Weights of a small transformer language model: LayerNorm before each block.
Each number is 128 + 24 x the weight over its row's rms, rounded and kept within 0 to 255. Layers, rows and columns count from 0. The size above them is the row's rms in percent of the matrix's.

# layer 5 MLP down (transposed), 4096x1024, rms 0.0373, rows 437-463, columns 640-767
size [ 99 104 102  95 105  92  95 117 103 112  94 105  91  96 104 104  99  98  99 104 105 100 104 104 102  96  94]
[[140 148 159 157 140 113 119 108 124 123  97 133  84  82  76 163 162 140 138 122 101  99  80 132 129 129 122 143 128  97 132 112 105 168 132 141 141 134 163 118 152 159 153 143 129 162 134 149 146 110 164 137 113 144 153 140 132 135 114 108 127 134 123 124  95 133 145 150 140 145  78 149  88 142 111 158 112 184 140 114 117 122 114  85  82 122  80 138 106 168 129  75  96 116  80 129 181  95 102 150 129 149 135 131 160 118 105 140 111 176 109 165 122 170 147  69 121 117 131 103 135 132  89 134 152 158 120  88]
 [103 111 108 124 159 141 132  88 111 186 150  86  68 144 156 122  78 125 136 116 126 107 117 172  72  89 134 118 131 137 121 110 155  99 112 138 122 129 175 144 142 150 150 114 203 100 162 154 109 141 120 115 122 132 169 116  82 171 108  92 125 116 124 117 181 105 165 123  97 123 152 121 112 131 126 134 111 139 152 148 112 117 162 154 112 148 124 142 104 149 138 151 130 137 119 126 123 137 131 129  92 105 117 157 136 121 153 125 182 127 134 132 115 132 143 115  96  99 168 150 144 168 116 151 139 129 130 138]
 [121 102 173 105 141 141 119 137 141 121 114 155 130 109 148 125 149 133 136 131 143 139 112 141 140  95 151 148 119 145 164 120 117 145 142 156 142 136 151 124 105 139  70 137 142 187 151 116 137 121 170 156 138 101 165 149 120  90 107 106  93 134 105 151 111 121 114 133 121 141 113 160 153 100 122 157 113 171 172 142 159 162 117 102 123 147  68  80 136 119  89 111 113 109  98 166 139  78 140 150  88 134 123 125 132 122 147 141  80  94 159 151 156  91 118 140 147 109  96 114 147  91 118  52 104 119 135 117]
 [149 161 129 167 112 126 129 147 151  65 171 131 132 127 113 143 100 197 133 140 155 157 153 121 111 150 135 121 128 104 102 124 135 125 156  81 136 134 106 105 101 133 119 180 136 113 130 143 109 122 131 112 120 125 101 140 134 113 146 111 117 148 113 130 128 120 145 129  54 172 147 125 114 111 111 115 123 138 143  97  87 154 103 132 107  87 159 145  98  85 104 123  96 122 122 130 160 158 112 130 129 141 105  75 146 157 129 120 118 126 105 118 120 153 118 160  89 146 118 150 146 138 103 143 130 129 133 133]
 [120 124  94 134 127 126 161 118 116 165 102  89 114 173 166 116 108 149 174  92 140 122 123 147 135 109 122  89 108 111 145  92 142 113  70 122 124 109 181  88 172 127 192 142 152 146 171 149 142 115 107 139 142 108 139  94 126 137 100 115  94 127 119 123 153 126 162 113 124 108 159 116 136 123 105 130  71  95 106 118  86 141 110 119 129 136 130 145 153 117  99  97 132 120 110 162 142 126 113 160 128 125 109 131 147 160 135  98 128 131 137  83  74 174 151 102 131 127 112 112 120 113 139 124 129 172 128  79]
 [141 102 144 131 158 145 131 148 136 194 155 106 115  96 150 151 120 126 102 111 125 142 156 106 123 133 103 136 152 111 115 128 135 158 134 115  89 103 112 124 125 122 139 133  99 138 118 113 155 132 151 149 119  82 105  99 155 127  97 141 158 144 118 121 147 139 119 117 212 153  93 111 159 119 109 101 110 177 126 103 117 127 154 119 112 140 150 106 149 103 124 164 120 154 146 166 113 113 135 111  70  97 172 138 123  92 124 109 133 142 139 113 102 157 131 137 151 120 133 109 154 108 136 166 126 151 154 150]
 [141 135 143 152  79 122 153 116 140 109 139 127  83  86 118 137 114 123 148 127  81 164 126 141  93  92  85 175 119 126  72 111 105 122 114 138 116 107 161 105  79 144  76 151  90 143 132 108 114 131 100 135 143 110 111 119 147 135 130  89 111 160 151 110 148 104  93 118 115 175 122  88 136 101  97 142 155  83 160 171 149 149 104 134 104  96 134 106 109 159 116  97 119  99 135 186 106 122 126 160 121 134  97 127 133 119 125 137 155 175 142 161 135 151 110  80 103 151 154 150 153 104 114 143 134 129 155 138]
 [126 114 176 101 108 135 133 166 150 145 138 142 123  82 112 114 107 142 135  74 132 127 124 170 123  82 157 118 148 148 138 107 152  87 179  89 144 109 143 132  99 123 127 168 113 153 110 105 143 123 161 167 119 162 122 113 103 119 141 143 135 144 115 169 131  86  92 106 143 117 147 107 169 129 130 117 151 125 111 118 141 108 113 115 121 118 130 101 106 143 130 132 176 194 174  93 150 149 132 146 132 110 116 108 133 127  83 109 159 161 179  92 132 135  92 153 123 152 135 197 149 115 108 131 113 122 135 113]
 [140 110 157 140 125 102 130  97 105 141 161 158 110 126 131 153 154 162  99 106 134  84 130 116 147 105 131 121 103 115 122 142 131 123 138 140 114 142 106 161 116  77 135 188 135 108 115 153 113 121 122 124 105 145 135 126 141 129 146 158 127 137 115 120 139 141  94 175  92 110 147 115 126 128 151 110 105  96 112 127 147 158 148 112 118 145 128 127 112 154  95 153 106 149 160 132 133 128 136 154 167 105 129 127 148 151  89 105 171 121 188 119 167  86 139 138 156 127 132  82 155 102 147 110 143 138 133 129]
 [133  92 107 122 134 151 188 135 118 107 122 151 119  77 142  91 160 130 146 127 161 136 127 121 126 139 129 114 101 130 127 162 126 117 150 107 118 109 119 135 164  93 133 117 143 106 122 144 147 149 146 128 121 133 109 100 184 160 122 128 115 157 122 140  93 111  87 159  85 137 149 146 134 113 140 160 128  89 158 122 133 122 111 134 133 131 107 127 142 172 101 113 120 130 111 144 124 147 137 102 151 115 150 167 156 102 114 133 124 133 108 138 105 144  93 113 146 134 144 147 195 141 118 123  99 113 151 147]
 [ 76 136 146 182 122  90 159 152  85 125 122 117 100 128 130 120 103 135 152 140 114 122 140 145 120 108 139 120 104  97 116 100 112 132 173 136 151 128 123 133 107 122 141 144 126 140 143 123 207 121 152 106 156 122 100 107 132 115 130 114 121 134 141  94 146 135  85 142  81 158 148 122 142  99 142 123 182 145 140 142 124 107 172 147 164 118 145  86 126 137 125 124 139 135 130 126 153 125  98 122 130 149 115 145 148 128 111 147 159 140 150 180 135 164 142 138 142  93 112 117 128 120 121 107  97 107 115 113]
 [178 127 147 130 122 139 108 136 134 140 141 144  81 122 146 104 143 118 125 114 166 134 124 169 114  89 132 133  83 159 131 126 177 139 144 142 166 132 101 153 131 153 158 150 165 178 173  65  69 104 116 127 135 133 123 159 133  94 114  71 138 112 179 129 122  93 129 133 148 127 131 151 128 155 133 139 132 166 138 117 110 100 157 122 140 112 142  80 120 166 155 138 134 185  95 110  99 187 101 133 150 129 122 113  99 111 118 142 157 127 135 130 146 130 113 109 120 132 124 130 173 100 132 101 164 104 118 126]
 [116  90 132  88 137 150 144 101 213 119  89 122  97  96 141 133 124 141 134 125 134 161 127 113 143 143 139 152 142  81 149 132 133 139 122  90 151 105 139 102  82 131 165 119 142 101 121 120 115 104 101 137  95 114 114 143 130  79 114  88 114 120  98 101 102 115  96 183 170 108 149 137 146 148 152 102 117 177 157 115 139 162 161 163 128  83 123 130 157 139 114 171 136  83 107 118 107 152 143 128 133 144 117  99 142 147 174 114 148 132 149 119 116 117 126 160 157 106 121 103 151 139 124 138 101 129 116 117]
 [131  43  94 115 122 144 125 144 159 131  94 136  92 129 100 111  98 175 114 155 150 165 132 104 138 144 153 118 128 106 147 163 164 137 157 140 116 105 157  81 145 160 110 165 114 140 101 130  62 126  98 144 119 138 115 144 153 137  89 119 170 144 128 129 126  97 174 134 212  90  90 131 138 138 138 116 128 134  97 104 130  98 100 100 143  88 130 116  93 146 129 108 127 109 157 154 104 145 128 131 110 136 133 135 147 115 119 138 126  74 101 128 116 117 118 155 135 106 113 140 115 112 124 139 106 127 112 124]
 [142 127  78 158 146 131 154 140 180 108 124 164 141  98 138 150 130 149 160 122  62 121 154 128 136 128 127 148 113 111 159 127 146 109 161 161 141 153 132 120 106 130 107  43 152 125 106 126 108 139 155 124 123 102 117 145 158 109 172 173 133 118 142 155 127 150 160 127 107 101 100 146 120 106 129 127 192 106 173 187 159 148  96 152 154 143 150 146 138 110 143 149 156 128 114 141 132 172 138 165 109 159 123 143 120 179 180 115  91 105 143 126  92 144 125 121  95  82 128 134 114  97 106 101 152  74 116 115]
 [145 171 115 135 128 143 118 136 121 111 107 162 139 106 166 115 135 122 157 144 166 167 113 110 128 112 135 110 133 144 106 131 129 147 127 150  92 153 141 120  95 116 108  72 120 127 127 141 130 145 131  92 183  95 153 111 143 169  83 112 155 152 163 134  85 138 178 169 167 163 151 133 137 119 133 157 130  78 132 147 151 129 121 107 127 125 104 114 125  88 110 126  94  94 136 144 137 124 106 106 150 134 134 131 113 149 108 122 106  95 128 129 117 178 170 123 153 109 144  99 119 134 152  79 111 115 114 132]
 [101 129 114 175 151 162 106 171 154 113 157 120 117 123 148 122 125 109 133 130 131 143 120 144 132 170  93 123 108 147 137 152 168 154 129 153 146 169 127 122 144 128  74 153 117 127 123 139 118 115 154 131  90 142 105 117 157 132 146 151 139  82 121 116 131 130 167 107 134 108  85 143 142 126 116 138 132 115 125  74 114 128 163 128 121 142 149  85 120 118 137 119 122 106 170 103 127 145 133 165 112  92 140 122 129 112 163 167 146 138 114 158 157 106 120 135 139 131  94 113 110 126 114 134 164 151 127 152]
 [ 76 116 146 113 124 113 157 134 136 124 119  99 138 142 137 108 122 140  84 137 120 114 129 118  89  92  79 131 112 144 172 106 131 191 136 119  97 107 110 134 120 166 139 153 128 174 113 127 122 117 102 142 119 114 140  89 108 164 130 124  93 150 120 142 120 134 143 143 127 156 137 113 143 140 131 110 108  76 113 139 104  96 112 138 134 134 113 148 160 136 161 117 144  93 156 100 157 163 121 127 134 144 122 121 127  94 107 121  94 135 167  99 155 138 116 142 148 107 129 115 129 115 163  82 142 125 125 127]
 [147 102 136 111 132 120 163 107 121  83  88 160  55 153 110  74  98  98 117 101 145 111 166 133 129 121 173 140 174 110 127 180 131 170 139 157 110 148 124 177 158 129 144 120 149 144 184 166 139 115 111 130 133 110 121 117 153 101 120 120 121 118 130 120  99 160 118  79 117 129 151  89 132 170 166 120 169 108 114  79  75 145 115 128 140 114 154 169 139 133 117 109 117 118  98 132 151 188 115 113 105 127 142  94 145 112 133 153 149 115 134 115 124 165 152 169 159 114 137  79 133 112 127 168 134 135 145  88]
 [120 123 135 134 108  75  86 132 103  76 160 119 122 125 156 165 153 150 129 164  90 172 128 107 161 126 120 137 129 120 103 153 117 133 115 101 110 130 162 163  86 122 132 129  94 126  93 130 172 158 118 126 141 143 143 152 140 129 107  97 100 175 158 104  81 122 137 166 114 114 135 114 139 113 124 166 155 124 129 115 169 143 160 122 151 121  98 119 154  99 106 125  69 121 126 172 150 121  99 159  96 178 100 147 113 119 115 134 138 145 144 142 147 122 131 161 149 128 136 123 145 106 168 139 153 132 169 157]
 [112 135 153 140 167 126 141 127 127 116 137 122 112 183 113 146 138 107 144  92 148  95 122 164 159 111 120 121 143  73 150  80  83 107 132  83 157 178 106 135  75 108 137 110 128 121 110  99 170 182 140 112 168 122 135 116 132 126 164 128  61 133 116 148 129 128 124 104  74 120 136 139 153 112 126 125 117 148 141 126 102 143 129 169 133 118 119 121 114 133 121 113 153 139 125 137 124 118 120  98 153 118 111 117 119 155 130 102 131 129 189 140 100 103  99 119 171 114  84 151 143 164 103 135 125 163 202 126]
 [132 117 100 130 110 118 125 124  99 132 134 120 144 148 157  93 126 129  97 129 110  89 120 123 111 150 103 145  99 168 149 127 123 107 136 108 101 149 138 172 150 144 162 127  80  82 103  82 107 136 108 129 165 103 132 106 107 120 106 157 144 183 105 144 134 144 132 133 144 171 131 135 133 137 149 114  90 136 127 107 109 141 144 124 119  94 135 130 162  55  75 142 146  93 113 154 124 105 105 168  98 124 105  97 144 168  86 123  95 122  93 133 126 108 158 133 165 137 135 154 185  97 146 120 128 129 145  98]
 [133  75 119 152 142 144  95 114 112 151 106 178 148 120 117 167 137 145 132 113 127  97 110  96 142  94 122 125 134 101 131 119 125 129 175 137 130 115 140 141 125 145  89  89 158 120 121 144 187 115 130 132 124 139 114  99  97 138  83 167 142 144 126 132 134 121  98 130 183 115 152  85 112 145 119 125 134 142 152 135  95 112 113 153 120 162 139 114 148 157 156 112 128 145 146 115 113 135 121 128 100  68 160 130 114 122 170 120 145 123 181 120 116 171 110 112  77 187 127 138 160 157 135 109  93 147 160 110]
 [109 157  92 118 135  98 126 156 132 138 109 101 138 116 158 183 122 148 142  92 139 115 157 124  94 118 134 117 121 101 145 124 147 119 136 111 107 102 156 108 109 129 119 164 117 133 134 108 141 144  97 156 129 123 155 130  83 110 155 107 154 178 119 120 136  89 119 144 153 157 101  96 103 165  88 149 111 133 138 125 124 142 111 107 129 126 150  78 124 117 132 145 128 149  74 123 149 170  97 148  89 124 130 114 107 108 130  58 107 103 101 146 131 145 181 136 117 115 147 120 123 189 105 118 114 144 155 100]
 [112 126 134 127 132 118 147  97 179 115 134 146 151 125 137 106 133 129  98 125  87 146 139 148 147  89 157 145 119 171 108 134 169 128 134 109 144 150 166 110 116 129 120 123 133 120  80  92 126 116 104 132 111 125 124 116 152 155 169 130 136 104 126 147 131  98 103  94  55 100 117  87  82 104 160 173 126 158 167 114 151 131 123 151 147 113 161 150 172 161 106 154 112 128 106  86 149 141 116 111 152 150  96 127 179 115 155 125 149 155 103  94 118  86 133  97 101  65 127 128 184 149 122 106 151 115 107 158]
 [140  72 171 123 126 150 115  90 157 112 119 135 125 139 145 153 134 144 125 133 169 146  88 145 169 129 119 144 144 141 169  81 133 168 154 138 113 133 121 151 160 143 191  97  72 108 139 139 149 158  95  89 107 111 123 125 142 107 125 125 118 138  91 178 133 125 139 107  93 179 138 138 117 132 120 160 170 100 140 117 127 107  95 123 125 137 123 117  84 105 151 104 125 143 120 128  91 105 135 126 170 114 123 142 115 121 116 182 124  93 195 115 119 148 166 176 172 103 120 133 100 101 123  94 136 168  90 137]
 [138 124 141 126 135  92 141 162  80 124 133 125 148 112 136 120 125 104 156 111 121 137 123 111 133 122 144 120 115 121 134 158 110 168 109 200 121 149  77 122 122 121  78 153 124 155 139 103 144 145 132  67 100 114  99 158 172  90 146 184 114 101 120 103 146 111  96 106 171 112 114 152 128  97 140 154 157 118 155 109 174  94 106 150 162 105 132 157 148 121 153 129 118 106 148 111  93 102 176 156 115 112 131  72 140  95 148 153 118 109 153 121 126 144  92 112 102  89 151 126 151 136 141 142  95  95  59 146]]
# layer 5 MLP up, 4096x1024, rms 0.143, rows 438-464, columns 640-767
size [103 105  94 100  95  98 115 104 109  96 107  93  99 103 104  96  98  98 105 104  97  99 106 100  97  98 102]
[[169 142  85 137 160 131 110 140 107 130 152 113 157 120 144 102 157 178 162 121 121 145 123 155 121 120  64  84 159 153 149 117 142 135  84 124 122 133 107 119 101 108 135 134 124 116 119  97 121 125 112 140 171 126 161 126 133 112 117 155 108 146 128 113 122 113 149 121 180 149 107 123 152 122 143 103 155 124 124 144 108 153 107 140 117 151 103 140 103 111 134 121 161 158 118  78 113  98 123 115 145 115 110  97  87 168  59 152  82 129 135 100 120 116 150 144 138 158 107 128 128 165  93 163 111 129 106 138]
 [129  64 110 121 110 111 131 143 148 145 171 138 103  87 143 139 123 129 114 161  88 151 134  78 133 103 115 125  97 145 164 154 104 123 132 161  88 120 134 130 118 106 164 135  90 144 168  81 125 149 181 138 107 130 126 155  72 138 122 108 138 101 126 122 109 120 129 129 133 144 155  98 125 137 115 144 144 154  73 159 121  99 145 111 157 159 122 164 124 137 111 136 108  71  76 181 100 141 130 141 115 152 156  90 126 108  99  96 137 153 101 161 132 179 165 111 172 164 117 127 180 108 156 124  97 127 133 117]
 [ 97 138  95  97 121 128 140 106 163 107  65 145 121 144  86 102 156  82 116 133 123  79 117 106 143 112 144 104 140 167 114 102 135 110 102 152 123 165 155 165 172 131 139 149  72 116 128 181 124 122 145 100 116 115 176 120 134 173  97 137 116 166 156 120 117 115 130 134 157 116 130 129 132 189 112 107 156  79 116 159 130 136 171 127 128 151 117 140 111 148  93 107 100 126 127 132  88  96 126 108  89 152 154 170 103  82 152 146 159 118 148  88  79 132 126 116 137  84 128 121 114  90 100 145 145 124 164  70]
 [ 88 162 132 109 151 164 121 124 107  88 142 150 125 161 131 146 146 114 101 148 116 136 146 110 103 134 136 130 140 183 111 118 134  93 126 135 135 123 102 158 150 143 127  76 121  99 114 124 142 120 117 133 160 162 103 135  96 155 174 155 119 142 137 123 150 134 161 120 113 140 108 151 123 114 123 139 119 139 143  86  95  99 151 137 126 134 127  85 149 158 136 107 101 125 134 129 102 108 153  96 139 140 112 142  89 126 135 119 136 176 136 145  98 128 139 101 145 135 120 145  93 113 113 138 161  99 110  72]
 [129 130 125 149  98 132 103 138 104 122 105 163 170 181 112  77 131 120 143 145 147 136 151 111 195 117 156 108 102 101 134 110 130 108 115 100 155 151 128 131 159 117 145 159 144 136 132 150 139 120 129 125  94 169 136 137  96 116 155 130  81  85 112 117 144 109 192 146 133 134  95 126 113 133 135 137 122 104 153 154 135  57  84 108 121  82  74 161 124 109 126 133 106  90  84 110  92  97 157 143 175  98  94  86 125 106  95 105 163  95 167 116 128 163 132  95 107 165 130 151 163 107 153 115 154 167 116 109]
 [139 125 131 130 162 131  83 146 103 133  88 114 137 100 128  95 182 145 131 139 183 133 157 136 165 171 112  86 140 111 169 139 131 111 113 182 166 100 113 100 107 150  82 127 150 154 124 127 134  96 135 143 123 134 134 119 137 125  99 150 154 109 155 104  89 123 131 166 140 139 100 133 122 158 105  78 152 146 123 120 165 108  98 126 112 122 134 152 140 120  84 107 140 139 131 144 107 139 105 106 163  97 200  67 152 135 122  97  91  47 123 117 163 163 110 117 163 108 113 117 143 121 140 105 115 125  76 134]
 [147  98  89 123  84 122  81 107 112 116 129 163 123 117 128 108 142 109 138 138 112 134 156 137 113 113 103 130  89  85 181 173  79 130 159  98 117  90 193 135  77  91 158 133 117 124 116 142 137 116 140 119 112 167  98 152  76 106 146 131 141 118 130 163 124 100 112 100 132 118 180 158 192 123 158  93 113 127 119 140 171 118  91 114 119 103 175  80 132 113 143 150 117 167 165  84 152 115  84 146 151 158 112 112 129 155 141 135 141 116 141 114 122  98  70 152 124 112 132 113 124 143 142 120 107 164 118 145]
 [129 180 135 118 136 152 165 125  98 112 144 141 108 112 125 150 136 133 132 147 132 107 155 149 128  78 107 144 154 128 117 129 155 102 113 142 112 103 101 116 107 123 138 117 138  85 129 122  99 126 153 130 126 136 149 125 129  99  99 125 120 121 147 167 114 123 161 158 102 144 114 116 107 111 101  87 137 126 116 138 156 122 122 160 130 123  94 126 101 108 143 116 147 108 123 138 134 125 133 126 121 155 134  82 101 119 192 114 138  90  97 115 134 158  91 139 142 117 130 125 130 104 100 109 123 150 120 153]
 [133 131 124 111 119 119 115 119 113 136 135  89 151 170 106 106 134 156 184 115 104 160 159  81 114 139  93 138 166 129 147 119 123 107 101 152 109 107 114 169 148 126  88 130 117 112 135  82 121 112 111  92 147 129  91 136 161 108 127 122 148 153 131  74 139 167  96 102 114 136 128 100 182 133 149 120 105 145 167 125 147  99 123  94 146 121 163 118 109  99 105 137  98 154 118 125 114 123 123 152 174 172 135 155 154 125 107 150 113 148 115 136  99 151  99 131  99 154 151 145 137 162 147 157 141 110  86 142]
 [156  94 155  80 124 160  98 109 136 153 158 103 163 169 139 143  92 134  84 139 119 127 108  91 119 120 121  89 159 136 133 124 148 175 139 136 115 123 129 111 106 115 143 134 139 119 109 103 140 155  71 152 159 146 135  70 112 146 133 146 133  66 122 146 114 125 128 110 109 119 131 147 125 101 139 123  94 123 110 135 115  82 182 110 118 164 133 145 112  66 182 120 189 135 155 148 128 173 146 152 104 103 110 126 151 148 129 126 163 118  91 111 145 101 106 141 121 164 118 112 115 123 151 125  97 140 142 128]
 [131 114 134 123 174 155 107 148 147 110 148 158  70 171 135 144  95 127 121 144 132 128 124  97 105 105 161 114  82 133 111 139 124  93 101 156 170 130 141 162 178 127  85 109 107 150 189 146 110 146 124 120 154 157 147 119 140 136  79 109 129 101  99 134  98 139 122 103 132 149 115 100 154 160 145 112 111 134 101 106 136 154  97 160 144 128 121 106 127 123 105  95 175 125 174 119 106 121 149 120  97 151 116 126 168 138 178 139  74 146 135 122 164 134 111 106 127 113 157 128 137 141 149 188 127 137 165 128]
 [133 161 143 130 115 132 169 137  98  69 162 142 168 163 157 129 127 145 144 141 117  87 110 147 138 136 147 123 104 111 148 133 116 125 102 144 148 139 139 103 106 128 114 114 143 116 122 128 125 101 166 180 152 105 145 103 152 141 131 164 125 120 127 167 161 126 116 110 173 147 136 100 194 148 104 130 152 134  92 102 104 101 126 101 114 145 159 160 117 106 147 114 120 136  87 124 129 113 118 149 165  86 108 146 127 113 138 157 129 159  98 129 170 159 156  87 151 131 113 117 124 129 124 153 135 136 147 168]
 [141 163 133  82 157 128 164 125 182 148 131 126 106 128 142 114 137 158 114 121 132 162 121 153 146 118 154 147 160 109 134 142 111 120 100  91 148  98 116 166 169  96 151 140  90 137 117 190 139 102 187 135 180 128 169 143 102 111 157  82 143 146  97  99 119 106 170 153 108 106 126  97 108 104 135 147 107  97 131 177 124 132 125 123 106 152 144 108 123 168  58 101 132 135 150 108 135  94 111 101  71 131 126 124 163 124 152  86 123 120 120 156  65 130 121 107 148 121 149 105 104 158 157 122 146 123 125 124]
 [147 152 131 162 100 149 111 160  94 121 122 179 130 117 127 126 104 127 126 127 141 152 116 105 126 158 130  99 107 119 148 108 117 100 119 122  95 135 109 111 133 100 142 106 166 153 105 124 111 136 121 164 117 154 104  87  91 109 139  94 128 142 120 121 132 132 115 174 151 124 109 113 165 131 150 144 159 135 156 165 101 130 160 125 131 106  95 124  92 135 114 130  73 156 160 100 119 155 180 138 151 122 124 171 123  77 164 136 118 149 126 115 119 136 107 115 117 118 123  85 125 118 120 153 132 132 102  90]
 [130 118 122  99 133 104 101  84 134 126  82 110 127 116 114 119 109 113 124 135 138  84 132 170 108 173  90 148 124 136 158 106 123  84 160 105 132 129 146 106 169 112 120 154 117 112 118 106 153 145 138 121 106 146 154 122 125  95 128 152  96 108  98  98 144 139 109 131 108 128 124  98 109 113 139 138 123 128 163 129 105 133 146 126 146 126 131 117 120 126 135 146 108 155 149  90 109 160 104 122 142 111 116 121 134  83 112 120 158 144 135 113  95 107 127 119 126 104 134 114 116 118 155 158  82 170 121  98]
 [ 96 175 144 150 131 106 115 132 178 138 137 127  86 108 118 130 113 136 108 119 152 169 144 131 138 126 143 148 124 115 169 150 100 110  95  94  93 116 111 110 113 168 100 139 159 134  88  99 188  72 125  77 128 128  64 144 101 107 136 108 119 105 136 106 117 144 126 141 140 166 152 139 139  66 136 181 176 115 150 146 119 132 120 122 133 120 139 152  94 113 113  81 144  90 124 133 132 129 127 125 138 120 133 128 135 121 166 134  77 136 152  86  76 106 152  99 118 118  75 103 119 150 123  73 131  98 139  79]
 [138 121 136 120 126 122 119 156 140 113 148 148 104 114 171 121  96  99 120 144 129 143 118 169 126 145 130 110 146 120 114 173 142  75 105 118 158 151 107 120 139 123 165 148  83 127 157 132 138 126  94 104 144  99 122 150 159  80  92 110 137  75 162 122 136 103 126 120 124  90 151 158  94 102 112 184 106 122 147 113  87 126 133 130 154 140 114 104  89 121  92 175 162 133 143 103 124 155 125 138 113  92 168 161 131 198 116 114 153 129 119 127 104  98  98 157  90 168  84  99 106 130 149 120 100 144 142  92]
 [159 157 115 124 139 145 127 131 117 137 160  81 129 120 145 161 164 134 152 138 121 129 139 140 170 139 150 116 113 152 161 136 164 165 149 159 138 148 133 110 160 165 116 140 124 140  98 114 129  71 138 128  89 112  74 131 137 137 145 157 141 114 101 128 125 147 111 132 137  78 120 110 121 129 124 196 128 153 148 152 113 168 126 134 116 100 127 112 114 120 129 126 135 101 138 149  80  91  90 156 160 138 123 126 151 149 154 157 152  99  84 145 142 111 119  96 167 166 109 138 134 137 154 132 144  91 105 111]
 [130 143 143 101 148 148 126  96 156 116 144 152 144 124 146 108 148 102  89 109 143 122 116 170 105 124 149  91 117  93 110 106 131 156 136 121 137  92 166  91 136 147 111 125 144 182  99 160  91 119 109  79 137 121 129 145 127 132 171 106 133 148 125 121 112 125 159  80 116 188  94 170  79  92 130 120 110 147  97 139 125 146  49 116 151 134 113  84 101 140 100 160 161 131 164  94 157 152 124 115 126  77 127 109 115 112 118 133 131 133 157 123 103 131 168 113 109  88 168  87  87 139 107 166 109 123 102 105]
 [ 99 139 112 150 187  99 108  91 100 142 137 114 106  85 131 124 144 140 122 134 125 136 131 194 123 104 110 134 139 111 117 106 102  92  97 131 162 114 152 140 146  76 187 157 112 164 161 124 140 164 183 124 127 108 127 138 155 145 108 120 170 180 162 126 139 127 120 155 132 127  99 107 158 118 121  71 165 125 123 123 124 121 155 147 139 136  83 149 127 138 121 182 113 126  85 159 169 131 165 121 109 149 131  92 125 123  89 110 143 116 154 119  92 107 154 186 152 138  74 163 122 168 132  93 143 107 110 149]
 [156 115  88 147 129  98 143  74 151 103 110 122  93 171 133 104 160  92 132 103 130 128 155 139 121 125 117 127 141  90  92 148 104 105 124 129 131 163 117 187 131 163 131 161 112 121 111 170 132  98 126 121 115 173 135  86 111 148 115 135 175 142 126 144  78 110 153 124  84 144 139 135 112 114 147 159 156 154 104 104 107 143 139 143 107 107 143 155 130 113 135 120 138 107 149 110 102 170  94 134 135 113 124 137 105 117 109 168 119 137 123  81 139 149 132 135 153 101 171 110 104 127 101 136 104 115 133 112]
 [ 76 134 140 159 130 123  96 145 123 112 192 104 165 151  93 117 122 118 101 172 127 141 116 150 141 129  94 128 133 135 131 151 101 137 131 121 120 127 128 101 103 125 154 116 120 125 157 125 109  92 116 160 115 100 116 123 152 128 171 134 109 116  78 138 117 101 176 139 121 142 155 165  84 120 103 134 131 129  95 135 104 141 118  95 131 173 111 158  75 144 106 143 102  90  98 123 145 133 156 148 146 149 129 120 142  98  63 137 128  87 122 166 125 141 133  94 155  98  91 105 141 117 144 163 169 103 137 145]
 [113 103 119 117 123 165 105  97 150 152 104 134 131 119 149 153 134 133 136 178 129 100 128 119 154 139 135  90 100 129 114  77 133 118 125 108 105 118 171  95 135 167 109  84 121 142  97 148 159 113 121 102 160 162 132 132 138 172  82 133  99 102 110  70 135 138 180 186 133 111 111 101 109 132 119 166 118 157 108 100 148 118 139 184 132 145 132 162 128 106 136 166  75 113  92 122  78 180 106 172  85  83 135 159 169 108 150 159 135 144  89 123  97 125 129  66 105  77 137 133 150 116 152 131 102 111 103  83]
 [128  97 132 120 143 125 125 155  68 138 122 137 141 124 122 128 101 156 133 186 160 167 106 157 128 152 143 104 172 118 153 142 115 131 107 153 114 135  68 116 166 126 142 149 112  92 157 145 128 126 104 120  98  89 144 137 121 123 146 115 133 116  99  77 158 116 142 108 126 104 140 146 131 159 131 162 151 152 116 155 103  79 138  78  98 139 147 167 134 128 162 134  80 162 119 175 122 133 130 125  83 152 138  74 130 110 105 140 149 145 131 103 154 131 122 140 114 140 138 133 126  85 161 118 111 142 143 137]
 [111 155 106 129 145 115 144 164  99 125 115 114 180 107 138 113 165 100  99 113 112 153 121 137 111 133 119 146 136  95 185 145 121 108 152  95 122 122 119 166 122 117  79 150 142  96 125 122 159 165 145 103 143  88 110 124 157 166 139 117 184 153 127 114 104 111 144 162 104 114 112  97 121 136  98 130  98 116 145 157 131 153 114 109 116 112 154  90 133 181 147 170 178 144 134 136 140 124 106 175 124  93  99 108 118 176 104 152 119 118 100 166 125  99 137  96 102 119 137 135 153 116 151 143 111 154 109 162]
 [127  95 147 140 164 106 132 118 152 135 110  67 194 125 179 142 117 123 143 179 128 115  87 128 112  93 116  99 117 128 105 160 127 115 128 175 187 114  99 131 120 118 122 112 116  99 119 163 182 124 125 117 138 110 130  74 161 143 106  96  66 130 151 131 122 176 173 133 134  93 116 142 168 124 115 194 136 150 125 134 150  79 126 143 106 134 143 132 147 126 102 120 146 124 129  98 128 101 130 175 149 129 115 136 173  88 107 142 161 147 157 130 107 123 128 155 167 118 143 101 156 162 160 142 157 121  98 146]
 [124  94 134 122 154 112  97 182 150 126 124 105 133 138  85 153 154 123 149 134 146 109 119 136 145 109 139 105 149 128 159 143 167  94 153  98 106 139 130 138  88 149 104 118 132 103 101  81  78 134 127 131 103 133  84 103 133 127 152 140 132 144 159 109 104 145 123 113 130 131 135 147 110 121 148 120 141 134 140 107 139  95  96 165 100  98  99 146 118 147 131 130 112 134 108 110 158 177 151 115 152 117 121 163 117 134  88 168 144 114 152 185 105 137 121 130 119 134 120 135  93  93 134 106 105  98 154  89]]